python train.py --num_hidden_layers=8 --hidden_size=96 --num_attention_heads=3 --num_key_value_heads=3 --head_dim=32 --intermediate_size=192 --vocab_size=2048 --hidden_act="swiglu" --norm="rmsnorm" --norm_place="pre" --norm_eps=1e-05 --positions="rope" --rope_theta=10000.0 --rope_fraction=1.0 --qk_norm=false --attn_scale=0.177 --bias="none" --tie_word_embeddings=false --parallel_block=false --init="normal" --init_std_qkv=0.0716 --init_std_o=0.0 --init_std_up=0.0716 --init_std_down=0.0 --optimizer="adam_variant" --learning_rate=0.00192 --beta1=0.95 --beta2=0.95 --weight_decay=0.13 --lr_head=0.004 --max_grad_norm=1.0 --warmup_steps=453 --schedule="wsd" --decay_fraction=0.891 --decay_shape="linear" --final_lr_fraction=0.0 --batch_tokens=[8192, 16384, 32768] --max_seq_len=768 --doc_mask=true --train_tokens=84270000 --max_steps=4710 --dataset="wikipedia_en"
Each number is 128 + 32 x the weight over its row's rms, rounded and kept within 0 to 255. Layers, rows and columns count from 0. Numbers have three digits each. The size before them is the row's rms in percent of the matrix's.

# layer 5 attention key, 96x96, rms 0.0878, rows 69-95, columns 0-95
101:076163065107120148133103107110111153176093126074128169104072159120141191084098153095136121133154113192140119112124122063150143105187121100122128086139082119108102147154138156112066121072111120118122066115154124177117117154105129147072097107142135185184126072089127178099133171146109059127
109:125207104073116138130079102211185142165129152151095155086149098113173146118105148100128138180144102151153112104074146089131147126159132138172125102158183107102092159106122134191070154100132155105108074156148159147139143156115175126112131117163121155160150102134083069130199173122140066124
094:084115119113208095087127135148182087087139123167153156124183136154113134149168140167135138081129146111114112143118110148079134130127125056121180113083132184144179174120145138083184145121142122135129139043189091150136126161123075131180142117067150151077107094093137147124088092156164078135
079:120066119064127152147161092114090152146136061087146196141136134095140105119169188129120105097100103103170139164137164201121088132145165144100116132104181144125133086081160112107094158183176141102095135093143095042155074107105166113115148137110110099112090135126151158110093073111116162164
130:079041135177143109093140144000135079112129124146142125114130138142118105140144126138111089090088099140121087142130119122103144185108125138119134137102106174153189178097167150048171126182132115106119174109125101139107106132121064108128103114097131141129091144073172110106057109132126117151
085:133073140073154121170049133176141134146160134091110104081176166147115117099116153100162140153129159140145148117111119167136135162106201167105110110142124093095088064119155145182118102119148154084133123107108085164170181115141097113185215102074143113121146168131079093127176087116156149102
092:145119126163156099152143119186139162130117134112166148091157165102193213159062117074119097124086107143082127154113185141120204143113185094157125135126166150133111143118164112138143118076162097121132135063115100136115150148121158152162172098070163117090158173124096134149140083099157142052
120:081094165152148156151150100077100160114111130144175095159113154077186154111081143077061124126122104117151109136129161139157102123131186161161106171178105113079106127063080101132137093109161120097147086141113099052085135108137166138112108093094144068139134128172097168105136197121079148151
099:082125173149152157113169192195076093076132123133116147083104138152146132100106135138201156085140166152172168191148144142116164137115136061133138094105146111099171148180123137112142140150093179170111214201134162146160121164154102106188104145157140136110162125135128152108131158105097107149
110:131107104104080102180124104097145129136140175106110177201117156149097076075106118087091133197099077143124083138139132173184139161125158182125102176171061126113124148090187115146109123075147090077100097148109120048108123107146107139106128144158151096142144137151118133088072172137101119149
098:155162141106131151102088122124091120087126117164103124170108057160110140130110067209135151081173172099155180095130099163163184124159154120119115150117069092111141167178082126125192156078123106138153119180113156111141127143138137127179121185101118150150122144195113159189100161168091120110
109:070139145106119175101134118121139144149098164040099137125120140073134107147114102117130150159133099155121126065172148099129091101121132158166087148141164127125134145144141168159113176064151102166155064077150180070131133167104171198108136132183048136128128087126075114118167119153172094147
101:100106170153133133110177110099092097084123136122187108161164157162076134131119153146158119095134137159127126187139120145190155129092105083089181116127152146148169126121080118053168140206118118138133201173065088151102119096148057113159155094115119144129165125115148130139141068132147158187
080:100089117110110162164165128152102146105095202165170155132132122084115141199084156115163156117142136122157118159145063141152088098148107137113135082157138136036117149179108174121070134039119178112171101146118077124151109141109118174125134165132097121183128138130078125102095161177110101123
090:111085144165153115134152089072093110131130076148135143148176139131133116132160114212156134049111092068139115202161154151155114106137085086162177149119146156131192132146089130104153113135135099115209176152087057141135107151151140149126168142109107130115141144147130099169109061145139150181
103:127128147077108127152096141106151198136157160121137121103150098158153121120123161136158133157191093154156081047077134132136153114140142103100145099135030149124090134153178091134138099080110163066092107141133118122144131140089149101078124097130162115167129147099162133078053154187115055116
096:137078111160125104107148161065125085097099135182126162150140142122190126094103115130104095106122183123128117116175066105094113105153087107193075116108162106151127159151166186107121166142114113112071173100129135165098087158131080165132049095087122171089077122123141172125080091132122118079
085:128094140119133084148047131228134131111136131153145150147160152151130134088113076109116151168161164127139134108146110164130152126123111115154098095150151115106099094163139111238104165075055151132139147127146174134149120181168126108138139145066151079132153122171112104100114142106114076048
110:163127088143115148141103143184061103137142138157072154102090093106096075096169123134153136193154128108092095091163125129154129102105092184126070107138202111169086046133135098147066150177088098131063152077154140119173143124164116121104094172109142104116119108144110099097136153092117125124
126:111154108116051119181178086133088137147116116131100138116116165089172082125129171077099150173132088147122134123118144150167114080128145182166090176151189123117139114104193155134079083111116138095119115158110152120141159087108189129090106104207115112152184105148068091111149162118128071154
078:132100157143139162062132097134129129144120141121156114123142104119136157191089155176081108080083142108126137144161109147052140138157176084121128108095144095095141152081096093074135151106200081133105092085135118058060114154096118150117153147098107156074067160121087168150117075156115162161
151:104093121146100168119164090086105083144180085115182106086162142115130088155195143127158125063100091158107148182127154208121101160103132157124132124094144117148147098106140125066115144173180163107091159129074087111118151161074153116137157157129098136079165175139109116103131133113085178190
127:085091120131156133094119137063166121132109157108170106105210105154073116146081130169083115106102138136131099161118088137156183161107148108139127139115109139176128161127154116059160173092113175089159164112094095141109128163102119124182125068052192143147086137150139210126101110125116123162
118:149128125048128128150102090106155162178130084059129065134114157095132199167149118067115156136069088136080104130147149141099096109129105160120143093141187159130130153090151131075105137124156131185110071133096102084110118125083161152120133127138061144124137167131127105116188095174146161183
115:115101152101187121085112155181161181132118153127120174135180128147071175105087147096103141187105111094162086110102122119133164156121176074144118117135090151084141152069145108141143091086104105112156057058147076139134098112136115149142159066067169162134096113109122143116127109164190102147
114:162173069105160136064149144189142160132133179040123181138128154091072045132124126164113146147122174117115144126140154129183172154123167082127134160083093118149128110136128107108113153067106142105135118105086140137073099119106167146128156137134166087147070125150138187188121093147124165109
103:131157159129142148069101136196148144135133196100123125146106107161102125126145126204131101079139191121109144132137102109109089187140151121081162132142043103105086116148051096147137144113143141116103062149122161109074099157098102119119151153173113105101101143128145159177179130166110205155
# layer 5 attention query, 96x96, rms 0.0906, rows 70-95, columns 0-95
086:142120115103131037160088165153174105142109123137084160174151170153100100117130119134121139154149076162126157077128093126084113098106097089060124106153075133111120079171141140151142112106099117145132109139158136123161059153172131183147101101147041119108114087124147075133165043158163111128
087:115084143180128125083133120092162111101207075130140182184145149118127127144132126129108120043101143086171144150117104199062121155136130082115092107118144105125155078166148162102138148141161164151129147180086164180070092135138128089161126123079130106108104182173115176156127079153127158132
120:070116130129097157161136119051095079115136109174107111140072135120166105131138179153101134091075137122141141172078136164113112198166153210139138077116194125101144135105136158091121119175123157151153148161101115077146139096108114121101182122138158099098095180195160106111133121135090188155
090:087064118122089109106132078097208111142178130163138120088161114098162178210126120118086126093111109122131072178151091148122145151105143128155172144118115125190176152092142157086144122128173121122113155129102095139109177132113122105162123139068134135103091134136087191072082204105103140146
118:128108122055118122107108102151087123095106220099114094147074118174132105167114118100150168199114136132132100122161104107142106130121137159154062128168131196087081111091145125155159120156084127137174105161133142113149143171115133178145055111120139098170099111181077062076143155102145131152
111:076092169094140133115136118126169137168104143117131137156135159087138131152109101107112185183150124091117140175166115146139137085102142080124129154120166176082130108077075142162134142045116057130210114071166111115136106178119140223146131095109154169137156076151079115127149104106143115122
124:046108134161125184108109127053103137143127097133161106118093157130159109095167162124072111115158115115181105103177187100169124139144135137178103152107125138055135153054093165111099093140094089104143115154165080068135104090091155124099140053157151173099139150111116129120129181123129102133
107:120134143092114080084126173213120115151115161129113153138159138186147120137173099108162170128136154127171140059080102130139120128164120075083130074154145114123130083054149147147175125157103147141168116090124168162138083098172162139133175067162136142105163130102112124140133077217155158109
114:069122122162127128125130091086125097063085129081169122112106131068159139153128150114074104141105072090132075193079150089082125162187141143151195130120115164106140195113148190084118124196168107155155130112125113099088143108109152135077133113125156087158112146104133098114157174074122132137
089:136152130171137144091100145163060136117092131108098099095152135108142078055130131152114167098169137113158150069165136058137153131167114057131123120153092148123111207178108130099175173172131149172117128071097127141093101157149101167148104137162147159112100112067141122169150081136137059133
089:173142119158127124149131087126113106139140122203205141124140160150180153133137107146153127097168134102085138131119144174124125160067119135120194180113134135116139048132115127074155125122147183109141190161078111135141176162146153100144122190076178070127155199140151168159095122113090142093
107:153107106182127139120101146178125130111103102132110211150176134149117167130143167128091131081101111119146140127070169169128118148144110144111157114147150150136142112139134138110090105147130166065102174170148097223109107097144113063143191157079163079107146153155160204103078154153092140077
081:110114135051160199117163107113129117108182122176146096098084138073126126136145123143146112106111255120113176168126100094183140145122124117137159105112122106091098192107120080107161147100109159169119122091094136100108165098148152145124117131131104230130136153145141116139109115143119186167
085:156141114107170179082150168145128122102179067172134141153136143100108152134103125154122150081076208080147166128105100153116122166129183151110130113106144120140164092088141125063161144129144207131101149105122164159075104088113166092163135173096167137112125169155130217118083129144129180133
106:128073110158133126161128083109095126074163140126133134113071144176072119125115164066173143124116106192041069148189123108120134131107102151154121154156123143100148160142144166107117135125137155129141151105159065116167145124109116180068163127113058144171104072119095109051177118116148109132
108:091119165161120118083113122153083106119115175170113139111179106096140129141161111125120105130125155101206110159185160154161183145133116076201087076144135105100126122078087111142179130153097089102155120147096085108100072178124140146159054187091150146123107138140104102166089182109097096154
114:123159138110091092155130118132047076112075177064121108090085153135161140128125131122177114168141148174117118150185168087140130060166126132157110113130158133082113141133135172156114139116118124124195146165106118080151099140112084187148040117148101147175105142124154048154130167145126098159
099:122140114160075093197097071121038109170106114079090121105081114093179118093135110127137140151101100095146077120125206136144130118182148174170145133171124117109103093114099129142098134134125131081117109187106117094103119166139065108120087143134147108166108189140160084121070183143100142136
084:120165137088146086164076155149103152104155105111132140134109130079096080080131106144085133146140091175100152054097099132106175094083140156101104118187136154113114070105118080126167137090086133212130128116139137158151138077158159136107191168198110094091154097137070098098137135121148087104
135:091088180176102175094131114172113135141169080149148141135178105116137120126113166136076111058082122120211117163138157179108166160105151079150107068109130092140130124100088071104128161139141112106124134153127074196070084176115141102141171125091174166096103158133100141159144108120100128157
116:097140113109098129141138158096091114092157154124093108153039132086165092151125140124120138100060134144109112111122122158145088135156118184147110109162184108088093106120110122100124166157125221171161156184079184134125126099116154173093115107166136124142120152186107047118177122089099156181
099:113122048145154179098093124177182117130176167154113122107176098085093153165159142145109168123133194020119126126122104144182128155132128084146171144150161152080111140136096173103104108138182163151120113081120132099142126105093171157182053119144167136153132093118143171118122119102107115136
115:148135200119120109156102113094107204109146118145067145124092081100116145204116131127129136162096079142102123166167137155189082169113080136166111065138131103137138128105104069161092153181110111155093142229130114095154145177146154119151103139107116126104097154136150120148153120126142177190
129:114098122095184138086113115129199155136107106176169188155154110138078177178083158133108130142135109103177131178127116161109140169141168099166147141094060161117141168084131135134173088102135076055138113089148098122110129155080141126159141094057159118149123095113106203152098140156145144100
114:124158090116145154107113118192150105072101179129129137099144059108143130159109131157117107150109164071146122182116157146108202119116184109164175134089131127150080122147054090158141158099185103111166130098104126106085143169108166186096110101152162127119109120137076122175175098153054129105
099:114142139153119139117125133195106135066120196103176103121142093164125124115127118096127075115123145143145097129126166077135193140124126088162076148137063110162078177107120082135133150125161148090124074183125148171066140173178163144122056107160122133201126132111073089139102111153080105138
# layer 5 attention value, 96x96, rms 0.0638, rows 64-95, columns 0-95
101:077140205130094152126075130126133208128123083107165137114112179209138103032098177111145167130171127103122134115117165112149137124154135082126159095079112192128119176145159109123151147123128135056108096137143156182139141166124091126113147077156119135103156158146142103107159128180179124135
105:129151204155141113163109113117122147030130145099136122140125077112133169106097117094134106147148145131131111124120114093126190103148087126117153080119119011165153113102099182128123131145178102126058104188142159172117119152102125141129141103196119159128124069062173128156133142138126153095
099:120124198187156136104127123135171224160205165122134167055123144171106073158171118119111192118159161118104121140122123133138158152119151160094145153086085127107108110125126161091150145167128173133130148061092122127119094115084133077149153107139131158178107113125114153120182192093170116132
104:135100098127136149179131088161090070123143127116174095122126116171157125102137069144115129102164126147073101116092119178093114072134122127154133188124100195120130131123151095106138134183089147091146117116127094118141196122047191152157113166062138120133179079121134079098082170189157131119
098:136130098108142076118137084110122077159090125127092162137091115118194101112149153164135152105115096124128156090128107095136178158152097127111151150075115072188138199069110121112072133160059087157156138145135107144125133150147139160067102076180096107180050141122103093118147103142122150066
098:163144143139059157128169124108131118175143153209119137167126119144106156133109113156086123124118125156103116110103126118088079108149160164214117178138128213155065118130146128106131121141089079072082083125162144131145150152126178183170159123113144120162099107060098131089104085078132165159
096:148163121131051153072150134106151141134139122119162121081121118062171104124131197140131136142143106073147105105109150135104095140072151126099135126105147199165145097125181152114134121167045126157157112117225150093123135113119120141136080163114115120096148099061089105070081183093112132123
107:113101184089113182157105101113118103150107118099145097187161168127131064165027150104139184110172132091088165162129158114183128125110113121149092138118197163152098177151064118154149148195153083153109074122096135120144129146093122162133104120172125108090137143168092112088153133145134123156
095:176092079152127111099151166150149069087149096216085139102137137091146104154122133134146120134128135109115158112080186099142178185103150147150139147106109169166145220121166110100099117123127204105114149169098121148121144177149160160148125146104123168198183145123104086094124139117114069123
121:126123124114163118153104134124090115133118145166110158064114148130112178108148163146102125106132126102142137102081172146130100119121205089144107212116098168155101163110100116124178079100123220134158210135174081137141138168157137146132105141115142151154132152144102101086060100065175081167
101:126136078157120072160119110151168110085144153117168209144220119092103091084167135118145175115115139140133150134144151122111145110144121094113122129165118132146127097118143123101102159130139087060188079124026149173118141140082149160129175160078146112081138113136090079132160158143075161109
094:107119169086113157105110149094115151177148152093115153146177164152059139131150171131143124143091163113144135099142116121162169124152095110094110092127179107096136155147140107100057145096182169119132061158138158098152095061125094146089177081081072031127138112187129119117123091125102131103
096:119132122171105127136069145090124137166172135131108210089134079191146134144131105130132067099181157137122077121080164074109107137124148121128147147136125158087125134100168173155135094110163107149152160110189164118114085138080154089096117103149174073060091122075178138093171129128180109092
100:129118188120152100161119108151145127058122120071127157137170136096062093083118117113107119147164105081154113174090067118143045107146047148088137134085130114110133172148150091158147133140154161089160111171109105141124195176119111062082156146141103148112154131169130133180161142160124142167
111:124140145109092133081133130111110171154125106083091099110097073196090076156080108103158104161046150138111083160128136061126094200104081124101107176112143175128165116115115151130114096175127203161144123181119092119086114124072116114124135116128158165103123160145102155135164167143165077144
108:156137132137064128129153155101155128135088181122149144139110121192213132119116162138163100097111078091152113087126086155102149126102120112061194124121128182102126090104172104126095065144063175144088122178143143155100169136117152090133096115093155152116161171124182123085061136151158105150
093:131149078122063146141210141109087106201092094187121136094035124135159111096109099122127139133121094079135123146090138078131111178177089123134147173115168106116132151089123162120112150183139091118094109108122121085134052147122140089111074149136114169113126084139154152081140142126182164114
097:110115121103148148102112141107088070139109071121102166156097142138098170141158118115148091133115155130118057162162127129170118115174132168068121077118188126138133162122120123169086124161102086191130185143143073054134082098121093101063141134137070139083115103114170167157150062168150136104
099:130115181062147102107107156122159173130153148132089108120131104162076136106150154105163219168092133148194147116120113097125127143124140125131103062120107075109147128072160104145125150131144125118066131079100091131105057135056120147063172157139083124097102117126122096071085154119066142118
103:132148109148125146117102122136131072056153147105126116097162097125153086121072126041165150100137122191125174126164218122139150128194120101133093137107117112110156100112086129127064132096163047123158130127136126136138105106097151208103162083133099086124152079123077163156132163126125167130
100:145147125155168075183063150105096121141114139189112156095099200071139149157149114082107097101107119089152144132130151124144154120166150150133138126167165159131168164081144109109131107099109124048150098131087156153117135113134172180120177174098167055197160119120136127109171131165057130122
103:142109107074095184131133112138102111165088139083127058141129078184184142153072127159117134111119177164109071128114113102123125140133075150162132059181184150125087184138203150135121186114174140157085124113163183120122142114114138178113108109123119169076119147155151150110134098164157087117
097:153141127156126131155122111101132149069113071147090198180110084159175135107104111177106084105132129093087180118157092123141148162154075115117148187170150068094112176139142152117131104117147170071145124152110170140145140109160141153126134137137188147164157179154147162183195198141103085122
104:077139106069058152112132164122147129062120149087109139206073115094103177203185153133069115129140140090125117128176111080108170109127111125117147093133146156082123168127109131107141147127119162156114124151113155138151112074131128033139131133110117065143116116151087099134119122129048139087
110:152106100100076165146152145130148161083084135169172162060112165187097155116148121098111114124133103091101068145142078120131159112124189091133108136164104113125075100106164106147170165112112066120076121108106159173151146084107124036126131176100179056154115123100143154127154125103157114114
096:104171099120141144108168159124077133107130138224121095115098163132076107099153139094118167132156117158150195125143194106076104181109135149170143144123079099188116153074157177076133128080114145170179085087153122112138104155128186142149126132115137155080127151094151136155135131109071072149
109:122132145168026124097146122089148104045096150082114125166161045127176086148108186133113106119102135094121118092104129136117087120137127131160123114127132150167098119139079157140089120163113122218115180081122118079138144081120141156135112109146109123112077107096092148077116062091151109142
098:136148168162133147155122167133091095166061151102151123160129165147127198121085163123129143129118103155162082146125131110114075147176071095151122074142074140092126146180115130150185183143126113126047144185133136107110074121162156143120092140101136199128124183165173129174108176125167153152
100:147119079182108153099156120124094128141130141140115180150143160168141125101127137139168155134059132155129066108070195157150136117137164112081112195077147123129132097120127138097135200200105075109077137141095097146148114056129145149173109135066074173110118137165141138151159127107180127084
104:133115132140164089100176117138145089110143144106087093066164130108105116153148134152107128122110186184127129126169094132127196142085170136138114127144133071140118167132143130148101161146152155227139139049059148147103107103061147129132107144146085113152095106188140102105150119030109106136
107:126114142112135169174045150122111160202155138176095177168078134194175162078148184120116137133158103096140070117122143170142156117196121093129145168146119152122133135106123128127141160173135060080133143100127153114164093131130114165098126109126154109131097122093021125107088106090129134128
102:105118110098212128115159135120085107045134162102102146120140190110046176138156113142165119134136138115142134166186195126158121103116098167154153157202160137082165133128108119122167187145186094103180119124117166114158090152108166168152109096120072156123132140152109102138174123123098151109
# layer 5 attention output (transposed), 96x96, rms 0.0677, rows 64-95, columns 0-95
104:104085165126116145126137135042109093135130174121115128171169112055135188082089131110091165079115039195151135153109128135154113132149123187113141127165139128119127127137113128082164116120148146104129135181113139157140143166132107160169125114105091093176185140057113112194154170076119127163
099:171062108116125112118106164160119143124139101088155169122084121108144114186114106128151174083078059124119150122180088170104128168109149142158135155107139192145091124115091098096203147144094137111196145151079118070138067169173118173090114160161080122136132182160135126140162135171139119150
100:052104077098109111132150075119106039086131144142115075141128130115139181087112131152076094114142142110189128105098118143134120126184110127167130085144143121137099125159162096097151140108164165191111098215129101146150105090169139133113092187132102169092121140088176104113069111181119116114
109:118064121147077146141104088141161118118026099127065138137110132088125114115093124106147092224097203146077151147133147136142102165164085160083134091133105102136100107146117165125120127143122150138099074122182172114125153098164095111166109076134160107159097163097196144093115121106128154119
102:124085140132177095154175157094135108132164131114092179146155103180126121180141136084133102198059164149099153143143106173054072190126138148180172133140124111103119150120129156169097118139084168138123145108186077121100126172110154126079160151120139122134175151164058164177156120153101139114
100:120111119090153130151160111188144122126121110089165134135130120161123133113118109140097084120117199080080116159142122124221105191089150164149141144098115181086108155115121170089137128090137206081137132135169174130164140073117046125194111085089114126179098100159137157088120109111119160126
094:151111109137170146167130142164186107088124140137124151151116134153088148107051102104106166173100146179141135115139071149114167132187057148095114100158125136120118095051085142125104154069152156160075090076141152151135161097119104113141195092086107124145074087172143150133139126104196103111
103:076116128129121143100127173082134133135078139178071147116134098136086181111187117148101155117120109084164123132103118141178090095099101148100151149072102128180157112125099132119135139081153160095187155129133146152093181097143134175128174082086123116110180065055147099196145076108146174130
094:151130177120177139120124083158120131155090220075129097150131131146121144103091096108098129234104191117102162093161128175106086103152076117139155092091066115111109078159173103190149108156123141121137087081134127160159130148096176103106150133172136165123095160094128148149111105120148135094
114:087156161126110172093159060080136131162114147112145112187159134183154111099126180127096123152137166118084117148148097080216149135144100181134190064121100128093093094114140121167061158115152124128102095142114103111160193112107113079115117129175151109144165125107130120119160143054075138123
103:136106147121165074172184175165105141095129152135109074143082139142150135109110084111171087147148127169086195133115183145127128099076117117135117090157104086151161115179197090074185151169097107154073112138153143129106119143146091098126162159154129095172073129086162193145117139164127157100
093:092218102131129117152138141134131097103103136148104119147122166139143110084128122109107162069183096147166105162141154122127129117114180116146097146206138175117199140152170093144126112127069115152180101084163157199104158138118157147140160155141168185138165094074097086204127092113122106149
094:134066108121144129082166097114178167109107087152156118089117176080141165167121127187110120129105112132211062166135086142175150119098163192132159128161158095159139135114120145134147128079113134124124083140137079131143194130211109079147163164164091154151115137147088126100073159159138102130
098:128099123157155125111082158070083164160088167131081144148102137153153172098088131137127186076172090071132153112078167129093111181107100069134143149205083125127126149177083138108139143122145095107105128139116106162143077167140137172129078181170147102116151157083192140131129138139110124064
108:073150121165187061049166101111159086118109162141131154101123136114152134128088166197127101169137118125160097068116140157112122082149136056106137162120161075116172141128063136118179107041067131129134114120101158122157138128110112157069129115101153140122114114138136059163106136159115112118
108:107041130153133114105133100125145102139094127159105137122153083067148110118043107075141095237114144184113088127162123123107135162154088153120128139147103125101138150102086096162147172118130115120110120077147100135158100135095100159172165132123093151109091075147095145151142165037113095159
092:105102118136190111093113144151175103085170062087175172129161143132107116159078127159113143172142102104151091088134088188120096156072167126100125181092107086119114095095052169188127155127101150170118114139163170120117176116129126147182090084101084096109119143125080129148137156168157129161
104:113175085152144139130138133100125182169167095152115171124144175115154072131171152139134191104135093139183113109094111119072083103113127118187131184171120100126183193089089172214112110161075106112154111093141085129074122128139150128128106122151157137144149145131090106098116128164201097152
098:152163100142135099071146140106132074101162108147126142154119134155185071097073137078113115046107117135135169093147094131103146165137095138100153193149115116132242115138129137053147074125101151176142108104118142151111099163166124148089155147142067150117141159142152112161174138112140121074
104:139162144122143088116150149103171119088160128159171079150085176101105142148179072152195141172109126167150148137103093140123085129094153179078153131119118132170161139076134144122152136180093131151148126114077188097136123172166073154093082177134124090177142120094142083144130061182091145160
100:135068143109114105131169073156109162152130129092154152114169150150106089075115063175183179167115119162087130175121139111145170153064142105066176152110073162110112155144151120151133114139100146160099093154201085142140162196116088102141141134155136190143104147114115114125154062166133141110
100:121094099132108174085083117150186152136093127197120104104139115089113090203166104113094067164136149068177103142130107149158116112100202149161054151118133146125149133159129080120173067119115112107174140107096150140098174088075152139143143098092134136174140119116090065121131143108172134112
098:104124141118141091084110102175114137143099184071149076068120126098118169171140129139127155212145080107128101143124182144127128113064206086129138134112114141106055117139139064183111153116120096112150133168108084132095118162102121138175087142087127086140146131119066148125122122194100176138
098:059166096159158097187098118149122141154105073114136140076159163158102101124112161084108104060127107147115150201143069112087173189076124086093107132152184155106112132114184142160136140086157117066144085130133157144072138137128124161100124134113162166106094126119119097165137109099189106103
102:143119086128156120152119096136122108181140115130126114136135146115137102127105115118130097079143109137070183174179076035201135097088136203117148159160129153103108136176144171095169152124149153146116158199145102124115129099140151115150098065133088140043089142149113119060092148091105127115
100:191170113097117122107147087194172068114173122095199158143154122135116127117106197168127116101075145094149126126137083190125142126114123118126092087139132080120089090178137120158140164149185137111051138148132180108097135194167098096128137122121105134189142079132121100118176134125149154083
114:076164136099204147131157143153161144162163109203141073107077145115112121173170129162090113108077132107142101147130089139136089173144088136181100115131128156110153115052081133122107172094124136128160104099126115121081145087085111179095139178115160108158096083196126118108136111088133191166
094:075125102113118101117129117132141176124192080115113110144151081122143083148130091136142131172185062077135123102096117149140170170121171163083134168086133119130130112088096100115176119150158097053147169145102153066136149155091099143165058139087150131090170109107100098093186176087109102159
097:069181130090136108156177152192139087135146090125152108146127101082134092141103099107155104229189114133121138065153114143137085068179082145125154076169119141129161121112135133146153146143097106175135129133164153089128107105093122089139123084127158117132167148119116163160051163158149162186
103:131156101135096146102108141159153100162141161168089081115088098153150108162191134090109086096143155110145172131150117149086097095145123136178117085115142130136148142192169083125124127131142137177108100128146147114105143092137203120030180172183146187063097143139096136109091071120139121077
105:054104123100130094130168072109124119116140060091133149160126176118138114145123166149119139175129138174106131170087098060153124171074159217104141110131132162107157109054145142103095107103108188130130127134099092144108175124108105134202095092115101086147176105113150152131171155171150148159
104:178176116107114148185076138163095162171142102132147144135090118106167077110124144159122160117169162128155160128060103164122137113038142089043139060106148127175106167185159066151145097129118128114156090099140136097117137120164153109141179127154163138123158096081155150163131119184137117106
# layer 5 MLP gate, 192x96, rms 0.0897, rows 0-9, columns 0-95
099:135126174126080105148123102142141085117108145103188131100147139115148121163118121078095182142154135174162081032142146209099124133124123108131141113142134102074149115204138135136106191065074137153096109122172125117208170114154141127097103153155126120110149087121115151099129088162163150064
101:143180094177163139154095181148149117119184135081123150097137202207147109098106096133159147115117155116115168160145103164158118079124092158112140097116050146179114100110157122124096195126157107129150115086194114130126109118138154181138079125196054157128131108115156111170126147162103141145
114:172201084140104142172106140144140171097109115126075156137104141135160148060166116132178154124130167062137099087115114111113100095136113087079133130089138134067104104216100119149134130153170088177110077127170130181151148153136105160129162168158069116120132169103159140149138083075086106138
102:160178112096153154130112154136090142159105174109135116140104071117111158197065143112222170134097084050129138085130113111167097144157108156115107055107154120182149164127120100159135124139113155152129077095095137134099167091138155126134097118151129115159149126119108094128222109147131166067
107:144154126064137100106065071164121082174085145128120184093080131140135131096177143155182137124169146177033119101102081139124133133165112162136120188129150157117155134106125134142164081165105119104079163178168127102132070122091157154145115163133166126152141075101109146188141156146148118088
092:133136122155122168135094121123132139132158172148149150146219110166196085175155115137117112166119155108118130132174110126162215049156104103127092131066124126103154098125115148186120068118118171101119129130123114107137117170129209150119116149118144159064102171138171074142180138148138116072
094:113175091032158185124126152123201120121139104143151148117105141092098085116134134111107136096137180115173169109094065107117130100142133111100200168091106100133089165169138173140096143115098130128144148153223150160158146093129165132128189164194121141134112130150108119106174111129159079135
107:218096110092085056147102180133127122116100174140160147103125165130094177101131131100122141193054172087125131062128139104126139137136091120154085074082153100047127146145153110134079073113155162155085140122110144087143114163104127136117166139183140144125190145117160145114111124163129136135
106:123148119076122187143107123095139084114166105068148099122132103108131099100135126158153146131149145119099156109174179116171060141148110118140135141146106120139087170160123098116126109033086094169127085184133181168153153124139068133154074159151104092179089104136125192130114078073182159146
103:123157157091107080098126103086136122122125188174104149151123146112087110080161105087195154149162147113138189131086123138154114117185092145081113155096151173114141160190090200120084157133136145143094111169168179177117129167143147110162131163133122120140123048119133120175122128210155092137
# layer 5 MLP up, 192x96, rms 0.0848, rows 0-8, columns 0-95
102:145146085135177086136166168168118147129156121191087163165094103143171211118096116190134129133089121122041119115097183185123138131123155143103139111164091156158114093085128129147114105116102101156128074167143087098106115113088171107132118066142097170068087112133130128075143121085094149101
090:149115098083170200154125118123075180165133066118136138132164096099087164103138114105105116059135136102138116105134098113118103117138136089139152105153165173125097178141080182098127090131137091107147096120112139138132124112137130150095118137103133049123193102104134150020184106190144078152
104:124189144140066155071138152090152117043127058076107147157125156104112111093124138165108125137132139108164083182146091141128161120089089123140157153115177174132125135099111131090098122132050146093165120125080167102122152050125144065132132163162125123068115162183128128073160116126129117127
109:103117184070193128130108085140110132123147140142177102089106166092055094136193109086073206104154094122158136119130128121167151176143110170151177136104153127102190123124121125129179113144113120142147141136098196173118087125160092174137115083087104126106151130144128124097190175146112186124
103:088122154132088094098166137120115081184116135110092142100106177134118154152107109133125160141118138087124114178149191092126063116099102159138079079083147110078129214136146114173136094091160085153120137102135104147117145128195038081110204128117161101112170130167122152149090127091140119115
097:146187089130131133149095058096131137186178100101107162124163103067173073146239078153115127156200152136110114165107148077110075106132131123090125161159097108130125101142095106125185097146121164142121141111123105149157133142156125195158129145164176112152104166125108137154150112104127180122
097:148168205172114067128087087129160145140120156127114119158184125150110068160088104131148130115132074163134156165060100151182075136114162154164190130128166134143133152152070143164186083163125153139152077085102071174140063145129146120145125138134120100149141116148121126168068125145095148141
100:154146132086103160149132162096154177147151146100152176190087114100164155069127102097107084077091146129138159138194183099159147153133209139114141099174084141112136125131104078139150114114137113087145075069189128136118101114174089183143160142145142090105156098150086094055114124147129129116
099:081136112096146130180112120161091128109153096139177119080081120111166173156112103119148146080121148097117159069111155110107105096147118114070048136085132159147097180122139113147088119127152115156119099130180089129167132121177102116163187126087175146115095154066040117121177088072160119127
# layer 5 MLP down (transposed), 192x96, rms 0.0806, rows 0-8, columns 0-95
101:071094137111092104099146123119149122111136092075153085174185174168132119141133134129105162242121143151144134120094141109114079089128149111054115092129157126131082100090160094123116198115036147064154117121100170118091117147124168144130122154150166137141159128158154152104101129129187129103
094:066140155196132139064149090141157104118137108097122071107122142108145079137107081150098088138117095122080132115093138197140147099162120149095172195131181190108139119196125091129097110119174128157122102138120091145152141118161170125148068068097099129079152095064159110120129105128112115077
104:120147117151112154212124149164126174131111141135180134090115196159098107110144166137137136093114136117167177168161120108123096096083182133131088135158130115091105094151094057103122129097112143164096089153142130174031166089090106147112109110141131131090139170138127222195110136111100108122
111:130057120155098064150153116155157149094077085183157136146163120116158125071173109142098107089117124128092071103130180113127110176144134160124113147155108131146099175086089147110164122045098090111153104139138092031158142159086131128105104115074136157092137092153142175076126114160115117146
100:149156137090128144159129113194214138160118086167172136144119102158146098078210080159099153147144171125161115114204123120147114163115169132085161167153130086098118153117108154104148108137087177112160130175137108111127093137137121190128185089097136152123075136090186118157083169135124169122
096:170164144185127124183181091176178117065132166153127103069175127114145150165104137145106145144101087126084085175110152108098090098132105157106161179159122057091151124171152138102148107163118154073142064107169154089148178144122190109080110102124110165104101157114115093122121134163110131163
095:158149147119040117081120110133098143124091228155127201116114140124132124140132079122126127093119115111162116108132138093133110067182104097178152190117106123092143141155100164147130096151138191129100130117150107101144131103171176114126139031184137162125167083162114169114121117127092162081
105:118161081159164078101092117144143114095108193126144118088136153125103169146123149139078144108167073104152091105132198134181142116151122188147145148145076140123141124123130184174183136128130131166144151059125130139080148142072176115119075110193145199100142153126160158071148070116145136103
102:030048121114158141142103191136136126162115145075167120071168166186153092072134106156100093119149140139081103121131177112080128164109118138085143079114100127104139116146096105113051125116107094170133132087071145117070114139126134174133110173126121081157128096153163126072116146135143122134